Weights of a small GPT-style language model, trained from scratch on English Wikipedia.
Size: 19 layers, width 256, 2 heads of 128, vocabulary 5777.
Architecture: no biases in attention or MLP, tied embeddings.
Each number is 500 + 50 x the weight over the matrix's rms, rounded and kept within 0 to 999. Layers, rows and columns count from 0. Numbers have three digits each.

# layer 5 attention query, 256x256, rms 0.162, rows 0-108, columns 0-127
559535529521483510541559545451534507459517439492577462485406597538629540527497563486514516499421562457489598563468465467523490535614525438488512546471498542551453477536545530470546494595413593448510464505563535485574463517488487536512499536478465513577528590608430566522591429475378581529426516472609491514470465529561516512478575583458469432466430532417486465596427501526478530388427
495473504508501593461506510407540519559475491611584455560443569582518526601447449441422480458507558495490587413551541542596481554476460385470476519472489507522495482499511433500459465497492514530404446506629552482583505475476506520484503518518433507472550558476444536515585427459470554573450549586514445533474513553532453477408455561525409463599456373509461498613418473580514469488416
467521546445495523444465497490378553591561527392439596421629334545381521475544490479530523517461535552543427483461485503535517399436378470480463403527568449527506566424514538522519531402567454567472488542481511541419534424539455549513514485561460469521470435458509539578381566522505425516506453479479532429552518583492481500482491427597548503475513441645519524444503556418466535640529
595554472507551464513523466537443495469508588528470427521579445417465526582485501469497569511508513507536401493469604402474497444506513513546458535482506518444460531455498510476498492526563523502476546459440413539474534392456470472568544506579600478468442491428524556478459581487498500548530445537512479485541520498505512430580602593470517498572589494492446526419464502492564531515461
461544499477520515518429505465475529554499486476480519515582521537469391487499436515478417507520452563472514446489488524484453494481504527555472406488448492504543501524494479525468485512512474551482535550460550516524530473439478522466434447472524503565588493473513435569447454516529453562468488505416545487476538534465469582460439434494525602442450465590592492504498470505409435542558
501498497494502476468532485491389521507553525424445513460643369471393512490521467504481474543538432516516339531462448521515575428408493496547473412530513490458554553476479514525430507496555514565481571491511523563461630474541467534572438490540500455528508382454543456552399519549534414499584572430372501439550535496436438496523480394523503485506559448600444515430604453414392558561584
574425430508509554501422519500520488495478518556510385536322523546511481527422465557491477454515452448468560515570516453491515539497606511475511530518417579452401454461536433441534512494456478473458440482516536463462444512511494556486547449437475421439585472517513466501565483465429555521522506540555479526478512478456439463448551618485424420492598521415465475540464416526574447429494
407510524529379529562466508528520389561456523452523461527310518549493419515437488507514484439525436494494515487491411568479517506548535538474438499505474479488469458558458525547518518441511473398520552496382490522470507520504491440480393490396431509540525544476470546518523512565506483487477532540505607462369431465592503496408480553502515561386409661444495540573527469565513434452592
536449427464621500458497482517485614563594474490494534474542525520498557475512567490479456484441581468430472569399449504555505464494443443479527529536508525438552455461510581506553448551492596436482487516583471531591513489451538437519478536472475521436559485578470528528557581482461458438558490408506467512553537526513508521555569492539448362467493409443461565451497480446525562501524
459412432527480559467506583480613474522388524590552484542367569472592489518536473487445484472441506472441551556618557499477469480539509496409519508551506448505482483551533444458562505489421567470561486502461532432499438536481525526508473478446491488489496494538444495431546481475465513506564499514605485533472475440511548501449548612486453498502447500389525463541415458558550509446484
438482537485620503580521432576536499531490507571546422471540524500554554557532462506446521499543577492544459466574594525591548586574471468450499506540489525592489548457458489482558420496524513422450444592560512464509542581529487502533499504655450387439420501409458494441509383415475520480396553501446458451458513593525537509521500508542520522660426346449549564533410486594596492498433
514462453543503527493437548555493493534570453467510451493595456493513553498409583587422427566567475540528464475446573526467563468444577589559538477480496532396580428430503461508448508477566424459551485574484497524372473428485501452449530580532513515494449494440520535502454506495597437444526561524420476476500542560508549444539405525504541540566534457577515512468547523475414485513488
614453403522528537547482483546421441405528441494565463464566459484463535532423403478410569445552534529498459393473649503480437565444541487562502477503444581462500504487442417582529396529574409516427517598429521425531446460548483531493579502579519528402486441528542542569534445466541447559510525521456462436590536563494405490537369488561401548597439420496556493469489482521521509568429
475439462530462482521394542479436530401530562446458512554515538507392397456553539594570524473562388556541533500464375527438509551441565538511505457436478551476439530542506587527520514501568527538520543476449505562430475541493496511528520487346592501538570394517561464576440432538440472592461453522491517532519537442489493395479484456449477584493545630544412467403521452451560476564552
486398462517422464485512464582603471440528451526406451575358523465517471454512589508542503509446552457466562534491447578452502428497489516511485459574481472460456438503598649391532486528471511443597492423452454487527480511502586484473403543346456589594445526505452522419528534483497570514427465470568450588465533436541550417482576482390558493462615507478447449502501549425594514438540
510614560530547521437526466447629541442463564489526606443375584543568520564493445435554471578517533479447531587515440565457496556592525472538513519518507544460501480494441520430440541579451529493462473513532565441582507551431519489414484544452573507510565501515475519453487506427398519557543447504597508522467439491537519479500561557468460438452510534464540415536499534491471620425418
434520489457531457476553531526460530605401521410459505458614500490478411587562439567516560563568504440439413549498530473483548527519433561481477560512590512588489568512403478570515537434467491479527453552544506410459542458527523501488437480613423397482473442556604438491483492493539474506546484441403572430552477512497512610521456430566548572507533487547473549476510464528525480538553
597540451483608534595518449505415471583600538560460507548557453508549545498392549500594651473446470430549405425586540434574451485472399489469506447507559545441503523484594533532490462434523517560484441513487512501512589454552432579555556520594471504461501505368483393502544481428580538503479503527486490477553454530543493446569473365486519465515549433483490523453588483513421548428401
422526515385559374387503605553524530482484481479509457558505406526576478429549487597462450436509453484526478580368552400558560514527408504534425506430439485547577485499396448460622522485449428518494538499589466525523416469477474467499533459520527511545452445553557494461404493534514557362474469438451564489472458517559581509457455482540433478471467468479661392490572411423548426512542
504476416488490471405465556518489603516552508523436551488517457564416519473483459589497479518567487480448476548431534476560468505437526512448580542519529539404550458491506519511542492478523526540488389513483459492483490448509605500507472468483596467464455413515545463487582467550466408572514536534474451402555603485559465505467514541540458544509560562500480557418512421395505520471517
536561439442459443459561521555469521522500558601524518530519431472478467509479577619498504517362446471520412503489493585499598560515437429519535453512602538523513505478523535430543546519500472449445439509535519521532491448484555517569500557532477509545435451462510465533483433463465497480473511371493515552533450541515525451554512490497474392486578435477518352479563464432471535391533
543498440557569431517434474579561515563479463573493485561470489452612506445469549517611522429433570563543512570493586428562481476577540452499591508479464446437455443523513499472567416539468549574497383429577545515596508548609542453463543402531520526358475516489482547431526544462468519544576515572533440510482606533508469451404532633380446491516547426462474409506530438510508513448501
594539583477512372511506542592462439599507563544471449504475514484481642396492430602475428507434565459485576550463408458464589516523490441648545493413438515534533508497434481403490528482428412512450646527523504492600500419497503539583399454569568495618581484597421580465575584486495548443495417449458558510508546491540490525496372555365395385467606517536556379518490518394524495502503
505519577418551547410548647502533412583585473473460468470362561609479488503489495428515480498499566436429440462477516514547488514556483511415508569520456429533459519570436601522587564513476571413415573468539352404551473489497599393484401504543457431463465520575519600557577492440431568491510453447432459511487515492433550568600484491563438467476529500533581493520564385488616516467466
482517478516517527485491501519411568539440531483521532534460495424449432468536505373484519492492661519511572474490531463529494497512461429420577496556505358583436526485545572422488379621553524507538415430573470474535461423453574469483538487533449529368483505530538533476496465436568556497500531515579441553430473425392536592490596475546577564509542501420530473465487524579563533419451
498565544514529495413549465562435536473531489462460490466557508497517501590437472479378479509567498521449545435459566401447504530575452557515457536571597574506525531522461531510382591488493492519485560491411533498479467482469395494510486503542573514582481507542554473481509527414450483461462537455548546512534501515488456596535470457585547478533454514481492590471373521554548445521423
573517398445486527515514472492508484526528481553494421599529516450470492504423442500434576530463590543491523451461475477511443546485500435489489476550542522466438531519541512514509463561486495476470449483525448485574453480555416556443515532514458595560558476501489492504517504343514545511424484500595538530437427499524468538495537477504495492502511472431493493495539557523470578521435
560482562494552461452547544560435562417457494577501585531489550542523546512386493638474454509557473537462538471414487433513519548555526560501563510453455568465541516551449513443383492436444555543405518497454568475603472483548464585477459575429597487523509445461453410492515500513453490542495476512499517466578514511514442532559446556480438506461523523506452521512547458494487549476464
518455519463501495477493472501519510456473548532440559522499482595475573532446494501584483471547524475388525504500531517480523460511584521553602571531479507440530451456477581455523512466448510497489512519484460493533494559532519452585361478555518422432420427430484475526511471606478508616510494498428440525565536491491456499550414499490536543466527524576486574496550503495515463529472
515597569390575591550510468468525441493579482487523544510486525470479532495582504395526558472464421444546467507586478432505432505489505433410488495571442434524415434457506526504510513523522548451507524525553460465481588559513543489473529480523435524475444526498554513549503471461535559481453470482540400529518424485483523511500541429540567447603504462571454460534464536493495498519472
548572529418591429469584542512460455526394563530554432549570416490579573537502515517575440431467433518458493511452530416499615506530435565615473466452525556650471609563535466475545554514546516560649501501556477530577508424495593527513456432546482445447503512509476487581545458525517468475485459449472447476527511466427426545475429464464447453488545406543491489553421473568481478483519
453514544448558536508526482453453514466531459528524515467653407471467503441585495508443650474490485453558623470531509443575448512485443459534502539532500452509413509563514531522439498551604499490511462499536489512516676527491507525468493436448472528423466483476523482534576466551481564526605463492454421514545513563483535505502537489591484504590492474565435449533479467502476557506446
445517459517531442480551503498509498511525531468518470487453511550513560454544548457479470423441554468491521450509526506576539493487448491537477451488509362538522419449531485470575508555523498451553404470545580554559593465503562461525465411513451530410484542516494527500547381528501596466485485504567457527513503396451511546444498476527516528466550436518455469516522446540537529395504
399458615462473518482484472471571500413543504491496492552507491526406406443584503451413459505522508460436577461592541481550465530476547489421443574490378404453461412496526542503531471501510421493481578494522400477456491644547503420567548525459443542487496491499500525471429533520539501474496544524559444518434493460479457491556574515598518592556459507542500568471483557550563450639458
446499440565433544451485532573410544539506520441548473522585541441577448473489479443507534536417527531579569539460559480557528457447427515422491550448561542447518580467408441409506440479537438527463470569499466528602474378476498564467519566511452484532467439450508455548478487479525428560554462432466568462478555568519525482510528525546497471478517492519497383515549475547483502495462
536516460429555575439550505522489512570490477558494498481463442469376451553504546525498635423560597473382501442549492417569420588507456416541485561609431509478533480535560558538581518508573447506441510389540522499551527504570479540505403458512546452423489528452438412527668440486347516532520492601467476466543560477433424538527496477585507505480511505458509542445535408470554531510398
464438518514511488501464464579537443519499519429485529460561477575483500561488455483484413508563508534420558505567493448517541457559457494515482503510442473518520503567462488491524491437455511457508530398524561487423516519463522519575550496481527431540457498531512549551487514509526501428546485490425474486482508447424486515493500538527486546544487531536492546469484500554540553572517
508456508474507571493497582481577518449559539453425599418618476504502509507573533445532491441445546549524555456538453468493491493526445512541462577484482420473483495518471565539462574535563535472569563571488468450427509515462521452528458524483565473481520439493513485401404493545514479526476504457370474505535572563481538546545537486551534566533484543563448609506540502466490535603603
521514567525399531540497486509445502513483522491546388513475483510541528550455511539487370530582496567488499497423523513450568474426617532540506487421463594570539495453447483494486547406490434507476546518458459476469462541557561483489524429518489508548577489475460515533502586503537377461420531540476571483476503443472506483482557476446455495467461466472605498489487454492537428497550
609509474505481517502576509515471503545512535505490533476521474490433545564512464478542521431462468534434521443483523440538458439561431449545455461502464528508536584479466532520449513446479469504509436536498500552580486416446490532495533558595508445520459456506531490544517541395489488516489414456463499526494440482462569485550492525493454484495547491523488480527532440519474569513449
528452478489501569559559538456475500478484484511511481548566478565493441509533458550429525492565456514476457480422524472514485501477483460513494494500484561543479542486482535550448534505552470541457528548484529442449476493533452525524577508547462624509490464488488503446407557503513435521505583507491495482493486504510510547471535447555557477478473517508510549545530504547507420547509
498467460462547472590531443519490526581483463615462495517593426413517546536428504491510530445540443445499371408557571466477522516555442484554525474496530630533505597486508555572434501400524515559530568486482507538552537403501522562501499506522465524493473527537502491519545493489490558454519415453492530516576472529494554520580543452448554465526538459510534471501451510500463527505355
505564552424541503539615424445433460519519426490507448569474506465552536539473487512521526541430451486474463492439527519460514450486602489482513468469466558555490534478534456471498494514486408535455502489457483472558474519527486522533488489549491569473496542439487484490545555506517504484470566548568477541436457465505487523470521405530546474540505414480589496525499499467542509513396
526478496527528494468507512529514483539423557496518567566549495520488503527506434570429519513623463480385569487529542434510488529524444435494446506504501592492489559531501525589465486451490513471444528481532490449510470459530485510505534533590477476519492493504513512506465539467443447447566513520450507499474507539468443546585500489520458486547563544529516568492511552556510502558484
521510500522485447543498496483503466479499475511507538428485442530499482486434497546492458419565481561466483530549488520445509498461460562573513506458468509463525477478518475549526454516541597549594453576440486516455481534542516472434451450460507524542537492521521449514474455612478492525522445500445507521584563530515429485513399484502439448575465554532473525489505562466403530583560
410477466493484519506507593390461520427449466483499584413497577494435461437576443552534522501549410550495507420389564525508445392461512598518514512435412559524447506428509442468461531628447504495535445542454636553498475509382484506506438460401503478446565511423532494513534441512546496559566503480504502509439521436478519579425488447463529532486439443555482517528416435453585553465522
539471563530441524480468493646484527546507494460405588479498504491485549544322483470528463478532640531462625583521453583473517528500511531493552482489470419423527449471522438570485444474427575453504511551484496453492452523460445530471417533513510392520477522512478492498569529497461461592545529485285531565579481587602490446644432486499459528508630582509442453501520558509519521553532
491518530546533487554529490522525529556479496557556594486463547525492565568437572462604479402488494460520543488556507567541511515498411539528628567547452487481481412555520532438427455575501577547492462471532449438485476484429467569421470458602482475383529505440427557485552456500503547526500495453467448493602584540555454555504359376492603507463534510450462418514579574473515500490438
542477545492516528515542508440513540508536439499463553591547470542513471479491455513461465528457447490525468531458574456479483490506509446472484513551524503482563530544521527530487473452542406573430541492509534429485527501535453508559540523538437548502509487439514542428469518482547545525531554498566492454558432498484474516494527437495505467507505468503515475480482469465510440487483
489562556514539396548456465454529509423489497542572576532462515452489544499384544462505351490580440466493457505561508536480559477438466498499527475581540589493579462491493458444526463409503478532543524501489465464504494480516590493424527503560529436458521421552500566561482511479505568411545510485479574488577502563475471419479483553447456458478543514559552405532513562430347459437431
507484599472484504472523439552597518521567546516512504490442546483432511442448510429497482576404570445503541497610459522527491479478455378402505459533506497513435446458555484431484459517472551435466513481547622508529422494439553506499502537431563480441443570467554537527513510415553502441561606492493491523504435521603583553521524515553536531438560605479419447500463530514516541415450
612540505555424464509522492506527434529508472483461452535509596490511394428506522568465466494510595478545512555462447491442573572508537479526497399415499542541567528577559397590484533447375470543454498444504524465445488588508497525457607522494510479498515630525449534446448543549468418471425582561546499463542502548541413413468447520494543488454544575478517450559555594480463493467497
542489535478459449438539479442423531528626590479470531508566504549495500419536483501451465543486466478580491543505505583479424517506578534514488416547521475593522482443432495529532436442460505514502518563510468594528458511472448513597533520465464447586415486526456545534483531514524447469470406380506536427441485486464589546502452617437529455491508484560471420432445473513476532480522
562565545534466384496488438536549447464555430473441483474442452514555467513434530565447549555344424474505469527494447417552440516554600529533509500521500425477445446533463501507518538516563527509489447543546449482487536647585457493553443547424576519494523492469492501466519511532504531597478435590590402540473477496522453426494516502471386507556444462455520498503560503515543477474479
500541532459550596504568380514378490528559502504467482551567478491569487517543479505439507513553513493585492493456457514496507540455567461484502461546537513472532550504459512503438482471563370494395590534491536467493528490555465486485528526458525534534478510530540479540438560487528422494459586551465552426507522507473535492510495457570564512527405538484521519516537521489476466581487
527532535498493493561529486528469442460521487568543555454526482558535548487404546470499462446448434463515453497484517516496490559387430524476559368487482521511548619530455458498552591416613428579446516549501417474547526531555450473500492454577492489495498459549507523472513440458508478471444426520510503505556530512468488390597472491492510506484536406558452444497486454445507436458495
502482445533466459503522595545512519523549519511415533456497495496451553501529442430452543458520570503506539495561552536462526486477451504523572453531506440437511456500538462478499400488442499469495463475569548540420535488512391550455519515512485490415573580528472538523552419548565565579532516528502444539453485486522441481534507480517605527557520443490484463481466536574391535557532
552497542457513506548452522427519517465519463455438481529485514575500443453605509545500396499533495475550468515506497455495511464515535522465499464469451537450535550612509537488582582561502383548422523482524568429542492559448470491573543477487517532573500492533531547474417494479514516470507500529495521429506516458455426516423519528507528528499429429431558493479441465493533419449458
523483466469498548452503461579519538469573511525498448397480489532528491473513531527527509462422588472523513470543413407544483534490503482511555577473515440456397574481548532572576445576448464497473569513603551548558462542492505471462423472482559495444423584419438528430559427443533537536509476569462509455374545451617556542523552480480549477447503442414475510438457511478609510449460
486447470486451509546526528512434559561467506522501553612481561441381521411391549490466451513451518500410469495529444395527491474437450498482518474557527542545566409453521477469470524467552501494463462514564576397461448471458516511478482547566499477463520489509513556474623517400388531462534520566515450490593429481514583476500485461507502551484585522571478474577563501429511419378505
562515443482518483523440548481531515457550503504511531442468478529477509511452471471523597467483540522389463483511483536466460515532459531590553553433468493503463479490478548511474456542442580456532417491483420513491519509468457494534525476497537526458561474436514560498562527488463454505511478481566541540490522493585508457479520532488451436411507547491496497504491530526493603526490
509486458471422569419505541496560526488559441507495431486426519510447473514482463552429564536450509497515546545509523381507475538548517464528544481430412468422469511522510591480520454565508450483446491423512607513529500506561530555565477558478454500446550533418501467569584480450510566534446460525569504587495508384561461514494542510562458487491528467414524505514456423468572596492588
486520517437532531476508520555473496527437491482514451594412481532437517541495524502426520532525486466556488572512454405476573492522567514433533579485534545540475463500502530456495547502508370453455538508455531450461530497514441519538545507489531471551518534504524598509521570457432489435457529551446479486450446506467469516469488461534487477482481469404521566486458501532618488467410
577504441483433503515528546512470471551398460444474535505506471497477486567437482542494517501541521521498538481485470467545449475514490439593513576398495516511514549525444505559423483459457443484555517499479501512497528415465502539498501462553497454462508561473506478518483513496437454413482451436417539487495432504480580536537430504570451469525505558591461490560550515584536617615545
554545545504584433498422489499552516472523460496449462470450506547519490500496455539551564480461509505539510561453511544453469518536563523573495512500498469467531494487546572489492478521438528467502482489513413493599530505577488516525516491486557504523523507525483539514566527511524566565408433495507422571473519501556511467446499422417561457548541407417550448523509450468595525505416
474433514446482522395431460461518562501534455498457500463519476477500434419532489499458440432516531458481543504472494438460510543482541465453477577528479570501483467504511435577512496495553455559441494447544587584546495536474500473466436491502568453472447532453488475474518427539459501495543574537420463395578591547516468502551523462588429501488522558452527589496512501499530438491488
497429528583560511500478514471493490398581512493508538456467481543460491448557489519541461435572504564429460476565577455533499496539475504454532465535432487537536524495565524485581461473529539537499430490429472458473455517474526443533460528501496478491547510536449513488564523489505429490543460491560528551534517517472454498424471535505526407464515511512509518464481476484453484506465
551445490514474557560563535445618569572568519511419444453446556545386489473558455568503536502419449405441522513539490417489483572483540487550462620459425447459518528456527581532574582598466494472436512500441542527473575519468571587566539382515450516593498558508547562586510489487419447534589527572478509546540507359533469532505576547503466482538515493435510613548445497520424557407515
503547536380427456513606461545488520513533502452459548533523446487489500492479542471504582492514529445462543529465425479532497506531391535547538424476540471496468455483498478544430491458485486333489546480504596486471524530486503543489459482451565461528460537536570435510546577494464527507513418543390582439519521563389505415530450466508448534474530568643520522483484508495575506437570
509537480561584393491507485583535434592465508496524526479466504542561520529518482545577493536454542500480555594580409442591466561569442411544618587481512468455440423527560493428463556443518494442572434503585471461516517527525470432448409534520604524473568498523441538460535489557514555408501479544551473528517532593528488477519451466450505527412499581499554517508497522450529460504448
586509491496468577500505488507557499415518516427479426443452557449499477543497443524461532538529514537442508540450470429593491439494577493467510504535442538503490509546623643475595508522527555503512526463474523445610465582490552452555437540393464461530489540552478438461554531502460439522466436547502449537515590498494460472492615537437519507531465551484526557494570404434676442450556
507530518584525519550458352453481565444506478588444526414492592503520500555532496507453417540527443519510487480464527475467548554496586464518461498551505453425515615484559461520583453494567476543467458520472566573509541433493539483513502467467445541486472449464496489509496407575472547593555606531499536524638523498488432446513484497517447490538464569487458493479500550488412455519524
459538422488450384475444592422453527630339581424500545534514471485479505583516461513453556609571492578509561478529479534516413453499473543512493484498547465536533490533517488462403537430468473435557493497508441442437487472583465477464550588553464452477498371557486460460493522534459509496441440493528525459432444542442502519483477529404514568479449516544531536546542467580432574664521
603598463531548494511492505493606493505474452448499581418522564539455498446412444498514513483497505548454533438525453554551448564572466498588571487473496472418556520500390474489466518529559483538482454525512559605502448502483470546483455530539590482410508544421530454440506462465512406574511508463486502560447536533526488398549405426530459409465526550550486501452536489550502529573492
472461484445454514519527506541462476563434528499474466547589477429474532457500546521531482474519473474551454448486504568522493511533479536493484477547481493504515499497458522519470543475507529472503631463468438503500486460516489555530461472481511492527494452501576458567554577478489516516521414507456515502380461495393507530535538486516512502547506469557409603514488535524518403507479
554502420508486586495537450466458528440507505458523510468495475432611451478397564395513582465518467476447512447543575578510473502534417581474465481581528539523481491433422493555478521532583580502488456509456549497513416500526511500463441468520491453486464448519500494546580523468457450583502458505464576452490549569510457482461493477546490434460525504559509489470504534484524431451483
483599466509486548414520557455492494487379539492481543459423435527495555508480505460496457468471569591461574426536484573503459546465456515512511513531500450464584520462455463529469475529574509565486471505496546557508458431492542490501438508505512435504377515472487548565575510451448483579485530444415542498469511486412490483519497489528433482517494513531479519532507505514471481580452
451440546483511480525448575525440378549487515467468435564555535544401563583459421575439525489470533515510597515508461563485508406449539638538506510478594489443537460473431499409490467616516475453480587589538387425503558480490556590510494580515479495485632494539509442481455511446593531516511489479503482554421507393451543533604470538405418417458482479517528494415435444591488560598492
476554373431510622459508546528518608516447560533555560451482547447395492485506556480498396584463498532569462432516529498501493535406478514478513503500459514545510539542597497520472506583646465545522463576504449551476511505526527428558443508510446468517521468435582517550542536473505512454531574494561538524624508500525498559449524488522383496410496553450463493518524493423456488360539
590530551442457568431514412493544487520587476446507472487475483493468492460481497499500480539417495406535499515477498543518422479482486531458457486470533490439538483461455540573532568600527516499453601523478556607570482497524506507503483438406541398538466591455541493560537515482447432555484487428412539424462524426513532503493522602522458500472508438475456489536433505532537614456541
542427498436569558527403500453495518482530438461474531456509490541503465497487474561441537451505470505520443481481467486500434507465527434517432491553442587525557500460505442520630484578446485533369475532437511498471525499501531541457431523448626500506572485569451505501496503537423434512534564578452509361483537489516436464489428438494458525440519538423487632499508515562518516587513
480487579571502508457548553461549491495551556479543469508488521484536471492454429514441590526538493487416631519532508536491438495452423491470427523541514495499497409458513390466476439506530503591578440475477493544547500522540477523510541545544450496515456557538448509514515523503473435497536548514454481457520551426520420515478533396492504498498510584555559545518540558443541522574527
504480564545514476544426526407447424439481507525497452534522532511541458485480448511482552476551507501450531483539554461471507539448525466537510529440515512519561506584472590500554489462410452591481385585501504487550530482527556549536475476490487508502502466514350471471504474485536432490395472504513480538470459523534531502509438540555526499461465579532561514511533393471474557581466
607453532556455462534489609493530508508489389515429469453447488516489515432456380559552546495402609459468549633467454503485432478446547560634508575407548441423488468553559550507497538555435536468531411483534525614569502442494480523466538407567486548546479533467381478512506521566502545558522550494474449506463543503539519507559440506493476461506517523606460453480560434431552525462436
436475549437486556506546506508465438449491514541507505521508501465566456486524526455384478499573508578515573456491494489478481471469513479430443454547470546480542508542490417437505455514573354511505530527467459421459506587497536498507531610428511455491576456541495516464534548535475381514465484553508514446475533492456415407450556490487517523481473522458575520449537499482568461563575
481529525565498462505435499504512472526527428534492505489365471508460462676450518519527602556548486506378464467554488474531477513521492470521529571528625619432555493469488415452449468482459483456500457518464508399381498497435481456520504590568494439514508401526514482531498476537420542483529527545471484430447524529411507485501516491486506484453520540506533521563501533476457432555477
509534484585474584514537503470425594493453485544483503514547556455478564503463580460468423610436466548445441447559531552428507485446497479513468407595482496454586608481422496504511391508508388473436612571497588470454524427459483534490554487490516477526620543496513555529522479508524520499494463455498558565556531424443559494502401502460505500493534508501542400502517531504471523491560
413504477529468508573611414491426442557527427547470496504557616441440497576479516432465532555558404483545458485399516515532528496560579502398565468508572515547534547605494479413535545489494440496418475572448496552483510481447519578556566558469352540475426482538547496443518503438555500452498493513566503552554476464502530479440580376545606444554513450458507390554429527508511467506450
545485487478374547630469502517571475512433439570467495471507505498542526527423491562497530467497499541513419456532550509597438489490593525597580524558535442523437511482500473466517553459495532445501508424448436471520495539525542495545463525464444541451526560534510463449512438540475490494486415538544504596448506496501565482473558495519476448586518585546501536538511463500548351561549
508460535439374509550572516588481455602508460578499493543490533483486443564605562467486471530444565395554545539505500425492542535550501454577488653524426494430405481504513482462506520460519538459602600417486448506450481462555484469503549541542428614555605476488516515573539489642538613452467462582585539500534512414521472509496506538495474501543478470481482558440486550465530445529575
477537512496452538484524551501513514527552515567454536565412587503465437505537503522544403635417510519502487560515480439463609490504544459489486552487435576422477550455599537448560546497505558507438520545537487480492480464445529476461455529544538521642580439534502513492418494507507546508529508478529487564541459495548478451480463527462521459514466537464518503515449422449452506471519
549481499512530421416444424435472406458481474570458602528436431515439542553538516548514539479569497589527405559439574628536520514565595522552476368397588467519590575506496451508480435529541485458493523550470411460517490436489439492466464478413578446471544403482443468534552451471473547576440498484367529525500389531431519522526515501466574488530528493468519423445439500552412584525452
448505464549476588473512575510529529478563374550443517561451479477474573452557535375621482557433477522448479471503413507501575498614576527497491586457503453464453556459558581435531514455556551461470527547457399426555532527412585486535456496531412565575501549496555512410445458475448620498574528454596455575484483522512532458522562521562468394555487481500505483458530446486443447456504
475449527561586433561480531480395472522467473492539469493559515495473416536512555512551480454492544505463463552553502448495523458463503493469494558503456453575568484497508454507513480418375537564471443567496533477465492446469467478517471481639514499518476487542447499534534491497554565512514486494567448569501442523460496533547439485530538557493581533455518527550515433510396439498477
556579421471447481530545524439519514529520503497464428503438466496433548516494453464543508484469502530505494491556416499424507570440465465562532492503520542452563473508563532577427475466436554507499531612481525435475538545532531504530505470518485440475545487515453553522456463583540597459532548479574459445479445499539498536457482549486456558466466520481516503587564472486432511531534
549517487519498405552498593525449463527538536394500428499558442501625455465507504478445469546472421438524432495662523531475483500439381434496510439488501507506546509573534490517465441448416444495578453562523540557414591538476481519493491402536590486590544629564434457543498538571573509498541462488524398504456484547455457566443452556550482515486517500522595503464509441495465530485511
463556535435506475499532409566496552501557497497560611457489504489525498506544593492481499517547499489540484470491502609474500449580420440435475424615484484509486488469495384539392487463523502399550535516480467520404469539491464473472532509492538505445456465551515561537488527505526496543567565495520506475489476535473525482427488468542471533516458460570446547512451562519402456494490
479541543427422503523450477574544494444476536520436550429439513515529515492464529617469556486526573494555580564452484580517502415480508505563501554564528452428461476417500394450444557581546532380538514482546480484591498536479543442494516537518513491465526621579479534555537458486474440561554489495333537407483571477517532462532525461436497576546475463545538497511378514533553443478508
534504520457493483376517527461459523564451569466514517543458484440399499501545531520480552525465594523422565455511503494477418503466395485488479477502493470550520470469455497512436490472465563462516520437470469488488495411570443483503525506592508392513499482506492508578529531529490472448430497476506506465517545435446532576543454526421417602496516469588459633567488584451525625510533
516566506585517521569524442512546452469512471489514458434376493487464547521492399440550478508508454486525412476466490500555485458503530516452494527538574552536482507471558467511562533463475518451509579468469539556471437497446468553508533492536533503448392532564466508427466459520416545525512545535515468406509588471434559538446453485520583541463497472483525569529552481555513530541442
474408519502404467519485510470507516494515511402506476489557504579578475461419532475456494471442433510515555495524580568511494458521499579469521493454493494538554515594472550479539587516492537659450412517451492523481475454466539483516559499464424466500363529452475500399437534463506387518480454349548510485530589502534543497485473541484453456570470523527619394551462469537542461541547
551655531614563535480440479497466454416448530537518496480493552485585486511490489465511517553552482572523643482544644519446461534516439497500560518551530530535470511534338532512456553503517493514473352568552520487489497512542505539537497466523439468475432470507475601503493468471540463531435513430573490520513473494516460476513446415501490577474531504551606477454514426473552459493452
603492481404482537545544528501561502501505414529533452502542545468534550547517506543516508550384487478478453515494442458499524476579493459620467574476554458576406512488522528556428562508537462433531501489465467468474504592554416514584556460543433618413489584490590478465396428488542554477481534506564511507409508464519519467417481453493462524474551460523452480492568533524527429494590
478517565450466484506398485487493467520544532474485545505469516499488509444562564507473509493497540496625546521543516510481560569486534534479499509499523455538512466502495475510504545516484479520523430545520458495450563534517494420460528503497533406549523481443487512560437424531470543448437497443473432485522466506481579570586538597540494503569513495456567472484395450523413463521507
557387509476492463495454638499490454507496445410499452553522416547516533429354531567403540457565517562461527576575503488550505448523486546508519481503435505506585415472515429427470386459482572570533467444477447425509440486553464490558416518474520413498480525535408453538625555503444413588506497539480482444523552536496413538509463461522489451517540540535517559498509490500514401525541
499541533491501568504585514493519568543502449592530513471587514462487412538575535476539519495519548481491407404431472466453492526468501475442428512523458534561505544522545474488489482418515495490498573484435519532527525473506404447453524509552449507509508561588593591440597523476504478505471579605479492457582570421529525442501514414531522540471515414483487575495501497424559455499483
570484537420551518534509372450466525503539456464545452585510554502461417553530443446484500499535546520380475519559529507473495471524445504467420436623502633518459492423492522507485523439545554512515557524476488487485495517572448490489428495478515492536489432533572487578508512421570472515488508522532540538557481463456397509527541429464505553500480498513460568457575493448552499442576
398472502479463587536538475478397483537489484493491527465592502512531444469422637402498487464490611549444582572528556474502490476465529462534505566540482421491517507581481460515559472531526439549539438515483570506555570530467546507544526465510541486542471499489499507534560585470506440506510447486502587510685439484590494466494524483567526410511437591496499493525435502437483468509530
473501447493540549462479516419541545470579432594414583449444436510554554463538430452599444442469385515559436420548474495448461589437563504450470509520513531453531556471540494462529415516549435466406516538503429536542553556539502480471489510431571443511589480498460559451459368515457577502535585467500499466503492492538597465505532479469521463422504525438558420450518469423402475568479